From a checkpoint of a small transformer trained on Wikipedia: untied embeddings.
Each number is 128 + 32 x the weight over its row's rms, rounded and kept within 0 to 255. Layers, rows and columns count from 0. Numbers have three digits each. The size before them is the row's rms in percent of the matrix's.

# layer 5 MLP up, 192x64, rms 0.312, rows 105-191, columns 0-63
101:169109113104133149187082108152094115125111176137128109156143142091116137162149116163099095054171135185153113173089129121131104117192107153113139149121132147177079159109142112075133174039138086
105:111177138076120095106118094070186164162137082118109103074081135104143137102176106112156115080103102158082118159063096135204143172130131164139157080110124126140113116192145162122136138107135164
069:157120131124062188171141137144170178070100144138122155146120098112109034125126142102136094173098148163101118167153130214075128133154144106147143169132154119089068101135122119124141178145122105
105:170151180175058142136152117175166090152200086121154162112085172188154150113106131114115105172130125137148124122137082154112149136131124202081136092097134179064101144104119162123129096141139155
115:111128083130127068150094129118145153107123151126017100160137110066159112096182056111123160125127174123122104141142162111166116095127170113144142145146090061167098140142107105070142121148167104
112:139138172198173165131101168162109105092133138143129151206154119085092168131165085102122106110137137151078136144109154149137184111082112084135110107149168158131108145167147059168100164069098110
095:120184103155082069051127092116146128121137147088108133119076105124127120110148132099136185138110156151140162120175109143131145166073126146093131170148157215085157064115166082170126150115096139
102:145116148109118113160111075150081152106138149051141063157175082150109157103149120143077131151116138156090149103109079121072083169118092181102173147181110128139092113078185118129113147088152123
100:115144082143158134108117109060154112146227163131140179101175112077141172117160131159139161119151109146126104137171189097110069066143113111169124116184147110157157138139165118129132159170117161
094:176145151138130127067131095088062140166126171143127083110145156126161080172130147130138141084141071161127137128117090106169122131166184169166104128150132136110132169183098189180176189108151124
101:157112132204086129161118116164069089124143125131142148170120097111137100149048120165172160117135090153109130154116062160192086108119127150121133125109123107138097103098152038146115119148089185
091:139134100153146085126143138185131150136114129143199200177108153120124100133108140124159197155186085194138143119132062131091122150076166199141136154143144125161100120126135164076141165161145135
096:173119147094120138116153070153118180093102129125216089104168116081140108110093145095095104125133128107134099086181122117145175185187118127145070131105096093142178093134076122094123085120143091
094:166091114061100146139155161081129151135089147107122163106124136101131159132170102157088078192188089143161063122136095115170111124136074107158126093120089117133129067206130126095140144087118113
108:124131132065081129173138076123148058138154142104132163154076114130086126117150099145147123083157086165131133123140113089180141115115152115106136093168135121172122139066116163189100183199094079
087:135131128098135133131166155135133135113120121122054140118114074132113052121094098185070127116107071139121103133132159062127064099111118115113083175159129147136128127130177081119187136191158068
090:125143162222119157150158091121150117080099106111123153139113169159118148103093180178164092083157145170158161120151148126099103144139151112116089110120207155169107131103095099172135061157092148
099:147143165064139129090120159123170097095093093106167127147113066141089127108109109175154118115129153090166081056142096181101140135146118161152117150154193126122163124118082089173159204142135154
095:165119097098049128128168128145125165109108105115120144096129138093105170094187141080101141183070149146147143145111153128093100142150134138095132078125079134095122082068133068068098071144171137
106:116166189136107126139151069191110129122094145055128124116087166158160138171144090117133084126100139136118162083121137127098080123162131084121088121145113163102063098206079099092089136112098114
090:105105102096103155068161083150157162149131101143133099173088065052148106098074149174131136159122104127192102139118130120146128150118108093127128143111121143073167088138203172095164125103095162
101:126108138152087115108117141166147132169090112129094076105117125190129144098101175126168148115181058190077149131136100103104150051155132122159098085157141168128112093095205118166130106096139137
094:129113091143175080105168144099133150090101131126166172168108145074095116134127110183159194132157135060130076139144158155104077132129145094069132105105168163158129142111065090092165097091130155
094:131116120145169141150083175134143100154118121115145070175154083135146099110070092059126126108150122162136175109080183118105117165163111086169154099214132152139052153142124121148168155147119122
099:097107164143205085130139091125134120176170183166187191154144156137139181142134138130097089095150152090119130219149085118077148095115145151096108151151085136145111134144160151168102158134121113
097:191079138174141098122131166124093108120141151120097105106149125098123138103089213126066190153120129122117123129118141167130081184135060172157120149084095113085095152082127134120138109178070144
108:064110090124087147118159154112046132127131140140123118144115111101181091138171083143048141127135136164132123096165090164107126139171196123157074115168139076175163114098107129160183114114145146
107:138113159107153111128178113192157107134128056160126125084145202125129144128128168132144110093188142135091130144100146100145135135064184124109118133141107171175117181083184152139190119085079119
105:097063154103132037130121144101165141122128146135136110120169126122118082109114204150153138113132128142142171094082104115181135103054134116135135164145165117116074147160145151193089173083093157
093:185133156218128151165112165086143121089128197130066097132135145111112123122121144123156143157173215128118172149088160168166130129165127098130096161107195126149144126086149111100121124150134081
096:120132117124135101115082149139168163104075085102095129087158141077122091153136172147095130170106110081128120117169147119117132095152143127165197131133088087158082158124093090143157089223169178
095:178165108110104087069160161143140094129122120157099142097189128106128129149091132165155147130129089063105158072148158120072131120166120110142100153097168165133045073151129161191144108153123162
105:121098148117134133099171145169082195092146130111077161144076107127107155113161109099135185136074103053150195149110144157178137159112123111126136150185142121131131121063139129176116061146119099
098:078162136091086128129149147135160113153125146105096167087127176147143110162104115122146178143077111120160162127189096172191116090076101095153098131127158091113201114173079129176095160109089110
095:146148108092175103157165123148157182132146101146139158121145093174167132103179184108148090119130091123167230147126147116131174151185131106154153100142113147119132155167143093057160190138120113
103:128082115117103127094141052150173128145185144086164095156137132133148086145192138148081110069154061086133106131096143114162114118155090105115179144116129143181103184169105082127170125130159100
104:162186166111128167127093115102091120055105108105145114136113160151124149115126081133171152142110182071129049154114152147117156128086080066161069119128164114098132115126097168104140162187145106
101:142185129135193142186131142127091081113143125091167124091157086132135124147076123114079083095157125132113165133099117127176142086172122119085182137123136140085100046200144148171150138104145097
114:147164065165115098134167101136134116124130129102100152102115120077170130117119093099171114133086145140122168144109068146083141127109059090138158179231118109118144145163137044103144132118094116
090:168155152185124106144100133048099128175140140085065120201160197129127144134146101135104125134147119137104125126149133184158134142149152098070128109180147139098183111096132143154117154132044142
104:152159128113106134046162101203138133087200160133173118157121178182071134091131120094143119118129100117154139096134101109153062194167153127168087133121094103125142114185102129138109123142120101
103:157116102113141092175144147161118122169167110118162160125083149046171067091100117137110161116151123145132180137107115117083156132093128090132165176125087112152146172078224120121158121096152101
103:106162057065139089130094163145150155100141178129161125059162170173112064138095151153116100188108161126130111133135069147107107113155183091131144079174090143112155122155080148113130148128136148
107:119135117167129119154090157149151110106102135053111135138097125111153170077165156093085112174127124170129094115088144172153114207145143125131121186038080126120155106098168083154117087120114088
107:172083193092149147082108173160143100093129135093045181135130051097099107118121094153190108141138125164115076121093138125111151158128129149159171111118112110118096154068116172120165102143146124
110:155138103074119153111109142123113104126164106129166121118111103103113106166141126174090162072116075130191159107101113164126114200154133167104127160209081121146193077143150136106132124062162095
091:090113208133073130134143084095121152169130091171056109097073198115163115166145139129124129165147126160151134091141209103111132151098115142096134131123104142138161160138151180083105112112080103
096:090144077199102178131094169079123133162141142114116141144087124094121218126056110145116147118151131086139132156186182166147125125140181126138144114196105152082145110143168120168145146120110115
098:113106146135126121102144142090147101105083158140130139185132145078041115144141172137078131105101163163098052145196123119089088152158160134103144159078139139111108176101146168140096118198146102
112:174106128200111106138176096172165131121078130070184149130197116150131115111099158089122134125148193136120152158162113092165132116128139133131156164078110140184130151154084062135163175090140133
091:129120192179067109165066128184180123143117165170106145099160129131110082130171124083153132161083104158172068163157136095103128080092143102141114085139097103108111105167089110140118122167160102
104:203131184146141152180124193157126093079147109142168160127156085113083142171126141152089206166143120123166155113169121168182127118112107134169126134160147127087117124179159101112164099120169101
098:106110102142159085127073152160174070104109098109128124097085148147105105163189173156085105103096102180160059109132176127142122128131158135133105105122079183114146149100115079164158153071169158
092:204144147168099131103105090073133150113102153046178133128106092114117125099114122057130113065187150103115136103143152160132153147131183094105121106124117136118121105089136199126126127066090161
095:157138087166142145105156101083151092165156083151121107098117096117108143178186082142149136133170171117129139151106103124133136094189153191147124036129119152054084183123166126144113126100105138
095:112156124164152160188148131179155109106098155087071163100193162093131157161111147116069142185134131140146077055160164132137058146163102154191087143141121100152125160138134106130149115123127116
098:139110144103111047158166144174112114117141153155119126134087148123115126146124044158097165181078129134108160159044150148097118127089164146134131136147073088122089139098164111125121078075178103
095:128094076242129105142087075130161145156144111135163096146150105121102108092145167138147198103113118103128130079177111178102095139147119126120115111109164110095111120118111118176073130133049132
094:108201147125144169144120134157089185193152126131136125173168105169101132142139091156067106121157102132181156133161151121049118132153158128087171106113107102159156129156072148122088108194111156
100:145062101116132086154135110098173113080146133106095188093110071080118198119081167114177110133095137129080146131145137085104174131124184127093135128146119182124139130069179137134099102157127174
106:143130136105114111220083059088103081096082115159157124111186115112130101092102061123115132151129134079135172128138083128159128159101112106098164142089111100138089115118162185150107115144089074
096:075129138118121128102074160118091132145104092114111131130103099157110147091129108136156155110117166117110102110129143121080198167103188175108163162150074191100092154124154156162107029119132181
096:117081080151054196137145155098110159163139126138117168044154120122090099146160084116153117181104156109094112107160129170102150137122172087166133091139163149104141136112078142137155064145150166
090:132106100158125080085125076104127132122122156112046087090129095113187135158115116160092160149124173167147168092173174154163097128139140071153107120125054122136113098138139096156141076125115195
107:118120123136107138062194134036139050100161089144104088059079152131101119113102096155095129170107109071107115129172153189111135091163121111109145150088125147152116134121141161114133123138116168
097:192094091139157099138209113137155094151149144133102184105086123074129051147086097119109147087101106120140138106109102158102141137148109094172091169138134126089120180142094127119124092130049096
103:124097145143137182093079063122106127137159092151120073153076131126134142168205124171146133153140141112125093165091051160104133139175120137164136174083155145185084090089146157108132102107142108
094:140067157149124130168111157160093132127095111172087087103127120169081117116162113119142131154131151129130132152157100239085127148106101138097149175163116065148160163084145165175081116091111170
115:141059085084111143152160114093116142160219117138106135115138123121112140122160074083093115149143120127111170113102090082077130183173143163123167151154114133167170114090120093131147064165137072
097:091130104129165053130062094111060119164111111108130114144090107174122137108124102108175129154146121131163159139151132163091154099118181146091084139130109164105165132128011114145156170116126108
095:170132107151086080131131146156117103156125149164084139152109144133187102097130147144146140176136123166149216106100132054180110170099172089083087093105111145159143092080139155177160142121153157
094:105105117088121081145091139157047110142130107129085098100099138078093082155095128123197069134117172191118097149137097163116187119073132103061123126104118105131094080152092156108149123130120128
098:143063118114148098125090144130138133083111096172135110118173077167088099089139112218159125117110165122121172188158084083094121084099168152067137142109111151136123124112095199143121124123085142
098:122126124147068096098103167146117155185151066181061139059092149141129108110104133163120177109166120109112142129095150100116116068151165098089126146068140144159131177106086177146144122097080128
106:070122083100098095137056136149116171117194120162134160128099140078171116091102124080118128166126107141083136133123067047114109142146110090151146117127111162147146210159143102084118161114116139
109:117120064099136075173125176074154099101096125112147120092195175080139061150125167131134115142125072128133129132084162136171108138092100126180168163156170177149117088143129178154126134123143173
093:138180072105178132138116109087102161157082123051128116102146080160171138095134139115118169133131109087135084114111115065169190146131164123123077119164113073148165139079122134094119072086133151
091:195149110082109067112121112130150113119104076167138108150160150136130149126132141159115142137086110132176113094171123079159150072188101131173130084142145120116134110120090054096144198153199153
098:151066091082085118128135161127152111062139120079153161042070162093117137146164153181153152148085097095133095140142081142159160124111124073157134151128099144106155121127122172124129059127143163
094:168105083194145155119087092033174175148061106136110158122085138153110116137106151095125128095131129117113107111082104164079131122181110101118096165139157146077184076158128146141136135117092129
103:128150114102212127125114161167126172106164095097154052128124137127107117149151100088142111110071102176133153172129091104119135179144166120122151136100166099145112102132106193093157104214172145
106:115138114107160118100144112181148113163224180113160131149167169083115077046134142104147156112129130084083150140117078103117139154151126122138177075157167124077115127144087171142103158124094146
104:105135166090179146138128078171158163218171149133146122113132158131093165098144128075182173125075133101169139098196098150114125129083139126131080095123134166148132145175161142110104140190115143
100:167132144112062146151133088062088126089109116179103117146075176103056092134128138126082146139170108101079095139145137145106131081167115103121159095099172122082122078122116071102151145135152076
097:203087095140134099170058102117178137104167119149153125098140108122101158161113124073144121151091158110135059125057146125125122113158127093166181135146085147152115115096119116163216102143115139
099:074098098124140191150131142110078135122097174173143139159091154121121106153103117133128077109116127144136126138095151119202206127103080123090088136182078115121166107127106109107045083148135088
090:126111079143191172138144116093175106101172142144177091171134106112116153171136118078148032134188143163142118123149088119123111135143075095114101108125110126140102094112143043087100166144141146